From a checkpoint of a small transformer trained on Wikipedia.
Size: width 64, 2 heads of 32 (1 for keys and values), MLP 128 ReLU, vocabulary 4551, 1.51M parameters.
Each number is 500 + 40 x the weight over the matrix's rms, rounded and kept within 0 to 999. Layers, rows and columns count from 0. Numbers have three digits each.

# layer 6 MLP up, 128x64, rms 0.132, rows 4-99, columns 32-63
448481418488509501542551472519469487407513567484541513528474486416484479507551552486463436471523
521512555558484501520433495539486468505499525548547465550487462515480499482602488509552517566517
421503479518508526459441544523444514524443493548459518509558539499464484499511491515445467420468
467493523546511443507472501535516508530473512452536514505502512498542527503488487545480434469473
481498519472526553512450454523448475498446473493512591510558499480441490595510558480532452487492
491513470492502449521447495504500491493536502503487528461466461463553498502524515489554528474500
526485499614478533476517513503486421480520554483518484574507574558518515523490531475555501421497
530526484521504475513518497459499485488481412489473553545487587578415511394523514518560471513490
515539547496501502537508560519565481521472521494462474557530521444496556491470461519489453543463
513519521533491451462381553499494513529432480550544477527481506554496499459524444505465518491492
557442511536552546590447472409574499418507555516524501526462453491379417520487535490528466460479
485578510595439555522442494404463429520512494469546500472502560534467466477502472534481530540540
437489527523514469516426528507513549549497553475567580529498452582466481555541511480559529520511
556458510507516413483468515478524517528513537495562511533527456493534449525545437489449503526536
449462537509495487523470479514467510498509520571435519475542470547489516473569539460549490471519
548471490539456433504521514503509534509435454461548555583490480516532490468519505467556501556547
484522526499501483478511529511459495521514529547452461444522569548434512506510467461430494449464
536500488526473492556513555452467486476480534495481523531517506541450475458517446515542473506550
465598444436468459445507515485538528473510549470503533492494526526503465470571475442449477510499
491527507518555511571405553507432489528443567479618456523529525511452510512489468455439449492460
528520485490483491539479465477516534517513445505501473537462507497512455550493441541487452528518
556536487500504454539449523476510499458508565473473482507495470546500531471491448497474510486491
510489482555478480501554516500504512512488481523436529569516537562475498475433516537536507529603
544511450501460443533443522496537503489426495497539497500485512505490509461525463449460497540455
471500560535463432505536574487507563515497483493536508536493479533529514486481491549454487440493
572600471504525462550485491439451505446468601558472539488485492541524454546450571551508523504469
486537480502470465523443517533492494506457480550519542514499547533524448502472444489529556464552
512512491563478432501492546507453485532519471503523496519477539478500571522529433445439507453524
553545574548503440543491462490438562520448544534538526496475528440510517561452522504419496474472
468501440532534499537432546575498444481471450537506487507468504585457480495524501428572492390486
489560502515505526498466502480512514488518529578433446478503537523464572493539463481481487484534
447483486525500481523438544454509522564474457531503433507431490477469457514522488504429468488471
523541493525430446510475557467545514489543453526533523506528584490514525480554476465529455508525
488503516540405528494487540477485504553411492545493528476514447517511509558490512528456499456528
474497493528522483437520518506482515472510554546506467472505615547490435543511513459506507476525
439466496522487490503457493467553501486535517554565530537487498551534542486479482558457445519546
519517483564526474542531456494547521507443484547466578488537498517462474527495491529485519525523
563483537536489455461526532515419501436496503432543472486490539466444464470524505493533486478594
550520519540504510527475466477446466580507524533546501491495571480465492413521492459492496440557
460524504532472394456499531465498508557402448611466546568563477524513514488523494484488471497473
402451441526478497579516532463498549520449526530517544472475496449525503476529424539401453494511
496491520515491525475504518495522528494502417512522517565483598497531522438545422517483563457549
532502527499491461556500551447573465511440426503605502527513481460510516437501481491498491477531
467520561536500512479465530497444539548477533541489497490520535506468522497503492518484421506436
544570516535478523531498581510567579470441457457501469480483552505449456445529426469498490482567
531530422509504516550472560450469561495500484470533510560525548515460520427464455529507440528497
508490522521525481432457527456454528494436540497570519501463495461476426466525518508488542445553
491527509569426555513538560455542559481517548515433485521509536511519499534530475469482465484526
521473548492483454550457497538438530514489513531473465572490557496466441479530543480561519515484
516452464571526592528488491467521478555451522463521555476496523544425471515554476428465500514515
536506472503451573616469496454512533471427459478547538538517475547513499525497519447536421475541
496545512570481454504506515427428492508496506484498465505528534431441533525517479466452423496528
646500519491484466533512528472498524505480559509402546528485523539494510547554541470533478476476
474545488517509491522466557471523510537510536471522513483499468554473563457559539490503424441552
586512538475512485482504525433466493493417401501545484528509492497503555439532445537467436503552
519496539525522511483492523491432542505432525480499501544518577494420435476450535518509496529535
531546460551476500491435518499524430532464430558482518527468520555483535533535476502561521454542
477539494513529486523464551507450520511505521534558570520448518532511514507529480545492455523541
462467586558526512589474573495502516566481497517556462507475558493524483503530576429461493471532
581545475477444509585471565469425522470481450470524441517533526506438458503514488463502429540445
527520515451505493534562531489534515440493554490608513487515582450461470466554479521483456524542
507546456595494529509521461421465449476457447526447549499528506537470468483492530460516504569487
518568444471420418520470574506467506537460527507578468521550506574490528536444489382510515464476
584547541502487445491462522464525471501478462486574465492477470486513549478489483531532460506488
499514534544560477543407551463511490542511497544601507512482559498523469455530499511487536502501
456530529585534455479419545438533470530497528481458474522452563539462469459487535538499557461498
530541524452469489581525576432546559470457516490484517566537559508451533513473466446477523484528
428528524454507500500552473464525517523499494457510486531530529433463557497505494497407487477498
553527562543505544535455559498464493521493483488478480478524476518531504526516467518501514527505
446468456497504447502563507471536459421570498552497546544465570440498494458532485506457458538489
517549564565479488537473548526465435531535491502541487584490458551447430540492476472511510519485
502485517482516566519530471471458475514472512465514520505453602445511435527547550420459496533541
507515407484467501537482541515510486500469451550482507519511434537474521537541559508545559553427
548537471544512534538496534476502413491472495521512517493516585497476453482526566494435454443461
516583472545529484495471524446534515514547572496532499558503522517436505492534536384493493513482
535530497483471522480472472413453451448484555479528497511563556546453449505508486482501519455505
503464493554519516545511502490518516493524454498457511519487595482486521480470525494484510520447
500453526531476498480514518485560455507508511432485517586453534548478432437508578460437468589565
554553506519459495534448514429495460517428493435556484548514546497493553517556543530462470426477
525512488525469500457523550524532408411504545483499517558452492551357502475529526462544512529524
516509513520505520494505508483499414485517530556418524504452486519541514521486476514486426448473
516401526557480465516489570556500427464499512526478544490465536511475463465433548432447514484530
530492515511511531530528518519401532515458474501511569479422420502515450403514460454508511464502
541512489508568454519487536497474525477480499527583485495463550595467492463522432549496493460514
477492523527445493476448509446477511540461534467509477526487575473460453457517531482449550462570
508473552492412481517448546567459514473493544523467530536502498508484534487473445534496483549494
485537463534550489544536453525576471497442480450452543499547537558500504570491604534506484486504
485541460547527511544462578486520511471482458452476533502437522560433546451567497410436502515572
452548494473546545563470520393506442466464445478553547467482518536507486513472477522455432506498
531490511503457546605495584522531479538457557476498521468531429513447462516520470489519453493574
442501506530548499460487536550513533452490518523607519500502517542495576481431505505424459469530
468511457614498474450396584514485441542515441489500496509479478518485446430518485532501514538573
511439460526514484524534516466522463483511523536497529589496567544403490507454585510486414476504
526550490533524490496436592454515532541487463550643477506496484479518473464538545494491512446583
493571561519537506569491538478494541497441464462517536494457502531490543482512425544519496533539
481555500500464466528563529450454513513533536500470474492568459515497522596533440449519480415495
# layer 6 MLP down (transposed), 128x64, rms 0.114, rows 4-99, columns 32-63
520452435429527450453534518471570527508438486476546501455544510562526612521447521458541502509490
545504455538487526467476494506540515495513555479496477468437439505493539462512556518508507565462
466524434513559518498612536479529471545514528496465529483409521529584471513460532538606511456528
484566473497518528489506534512443457498487525483472534459486489474482456516491527516525491472501
486459425540522554481533510508516458570434520443461502463450478468498475480514530511557492512509
496555456506500521482490438474485464475465473497538525491483512477495467510520545504522500469490
466599417454488452502473542557494581542510456513505511519543465527467503419643488511511555539526
488535482514514391463453483472403483508528524557477466460576458542498454490500579471554506407495
485553475525578553496490527514533460544554438555465522530453615469566546514515376507604448494524
524464434445436513462486507471479491501548536539496472525539547518575561520460529431509505519464
487463545440469558533478454470523544487609472456451487496569505489450579526491512411532480512434
462446538520477566558536500434506433559558504540556517600521439510559455476466531529518483541518
445518465564494536479496486482520487456493512465458561438486490450504525464424399553517441491492
469550473494475530530510448523480560466506570424510458487549489541473431515569475496453500519475
521397469517506451502432486501475421520507489490420453479488573504497507529427470554491536528462
474525496562482530493506495505506494503460499450499533445463497568497506510557481435507533484508
498445481477518518551483481507527504515452479495540509495454500464479509479480430546525468523523
474500492537427489514510512505531525494530494497534517431520511538484516512508428552510551539489
557549516523543586456477406535446529554484528463531548399450511502477481421489442536422536521531
455534491593506535604526553412444502474449565485548451473575580491465520420462496526523514490465
533533480495527483513483536537510491478511500518535460465421486478482494515512474450532472447506
470516493546487580545524535574557459509537508548493537431495493498456502505497521502505528553478
494463449587487504575505478473509481485511460487507521485505473466452536482484492484428512545555
495498444486524419431524437571505435419491517552534570561477453512584512507509515461503547557501
540464528539528523498532455465498504520449522496476496413420488549474510496503451548460464500496
527469522511542464583527458511545439396462599568479521469444486507553466511429509546463512513542
483541518491520523548464437511457538503458498504478532528493524515526413514453435481520575478477
500479412522538519440511500506520494490549507501493486457447479472498466555502500442484521500546
444641441432493394440491551511470492550461482496441543518486485488557529481482518440498475535491
526527559435433515566472488450408574476507520561439458458474520535516471507480550519526396445476
483527480478569500546570506523487492480481490504514494459469417465475525497468437545468510520494
510565521460528507508502436517534488500505466474494451418478461442432476502564515524489549483476
565510584465479572463450477549476502491498496501461525414507532377476413566537511547542537489516
502407483579500508477508509528484422525416580567459522459549501491473495506532530574477570485454
555501507493583522507476517438537457459477449487532452477492534413526542502426442496496518488498
556435477440478522566485460449453496497471499474514547521499519479467492503461527551479452546529
547496478514547555425499504546514482505524553484497484426512457463497455538492455559470488467526
448524518515468536466503559468555452506468484444477483538427510468533580564467567479529509531479
526479509425504504509459404501548485564504497539530517425513468415484521496532556438524569522528
465477415516515445471519560449507448524477511578518553530554524493575558529478469510481471446468
557490504512485509489551501487489483525473569497572479535530474567530480488479624457525547514474
576486557495513515421487511525539471521528509516480474457516517488518505497507501511552550508515
497520519527467537524495509491483520463494465491474417540585526484466501521576486490521469414491
569470523469495554465464507455464530529505543517494502497570506457497577391507498508509480466464
538459539513472513423541505549580484486525494505498525513480517458591553500494542507502515514483
466508472495519531518565529584515550439515514463545566521463515424544472389527562494569474575538
459480454474510515489505502444536504500488487476508455526482493450519510534505520499542556461518
487454491521529505518548522523516525514511502586536496485501487575478573492471485600510493435510
549498461480518443455543468584491524464490538525527518474542466554481515530464476441524511501503
440485414573554630528510523460502398523464503499505515464547449548503458467480431481534582568494
540452544429438479546475471487452528532552542555514437515520551504468484523478518503493466461532
438500535462469466433418483473422555458547497510530479453539487387535496495504493473472511526472
435517467452575473567485399434486453444465576514492540492454385538507475504524555490440459498575
461494551471504509503440453478474509522477485450507470420478498516505617497525532527544428466486
517511477496500496564533442496484474433475540541522486485529562552512518483546485568547492549485
522418527532497462487487556519543526516496529512493450398499429473494470469464497440489466486553
486510521477490459518498399529428522480574569520539520479501506514542501447503499517506501422511
489546402434558494534460510488486512513440522492531525472409509502535461478536469529552529548531
466466507442548466482600508502592500521460512527470476531553498406540523524481512459546487486554
479524496426458494456535557555427539473503544523470434437538527488498454508535512523500433533444
484513485366506496411474453533426555494557546509514536457564494406536518563513527492516536479406
467417536489528513497506507479547502537491563503482496525532417459527451489413530484469464495526
540547526559466479567458524521490479572421556515495484512522514504447462503476446505451497440546
522478522473459520516518494573471429525480508483496527535513469424493483484503530517468511514497
531447546470561565540484508498516499536538559485501507456536531471527428501508528477550529504495
504529464480549484476442495475470455533488477477483513481409459503498478449444536431531481469480
477523518480487514483567553503474514505481554501480490460471522564505425448491419476500582508582
457458450469520428470577495465474530523471514499488475495465534532455486458529468428546460498515
453479465515523505508487482554508518536517486517499509598503489464473435502548544495498534560541
595525496471528472493513536507484518544494467471514469477519479529484517603475482462486479472502
468398525467536485501497497452515490520469552501524538444460448486491504458534491511553528536447
509555493453495530452541476504522524479514507510529489429558531537516524477551513496515569563527
453476552563518483538520503531492454528469490447518428521506486487510533587504442564422484445507
415365474457439488474617495494439520552551524514544542501521482451567545463520565471499496500482
515585505488538510440510445434533477539471483479494468525509498539465485439530460517587556469504
506441489574492584445546412467469467435557487509514517381560549559431511483448461506481558529514
503496466527443500467524500480503483527487492519485483469505517553508518552495443495509511488489
464550557494503485492502540512573526549487523492425496493463463503492344534448515536493522538502
466454485419486542469489480519461429505558515569555477408490521449562476511592479526425464485495
496604533488497464466473523456510522490469528460486538561522456531485542519519526531552487482506
525526488415503495479484548572482502461512495521523512538510499482499478475515536480508502513541
491509531453465478503451472562455526427546464453467548531531484502506562543456473562480530523502
537512526505485598467521539487461474507550504481502458345508513470490512493519545483445525503537
510450525475542520557452444501424540485416508519472431463433558534477469512551494546497518492457
500491551504474473407534452416568516500506482499459506445472448479534541480458513478535570521547
481479481486560509512476475562521453456504520498500533460472490534536501494497537575493544475512
521548449467413505461511534502473572504584485475501427534439497529471530493546510447494489449491
461534480422541567512471521559571515473506455464493559458479450510479486447563518427478609556546
531434533500490499571497519456436595516467536426506488604612533447548462403478568416463443467512
458537493565534508600514496452522499501492576457546492523498483501527552448544510533482482493448
494511513454564507512449498517522565456424509464538461464434500445466474570404472549547456493527
448454526494449534446442503465450459480563532455438556556503471397519487458416503504490468583462
482477558441433481466539512465465468481549505516472558600555477526477569497531569502578464501423
507530532491511530495500495442509507500516543525492494401507492420478445523542574469502513488539
460452493524519466514521499482489477486587480555485486515544515524513456535572550539504617581506
428440485545531619519573503554585492511543506550482472508471447531524507579454463554437462479556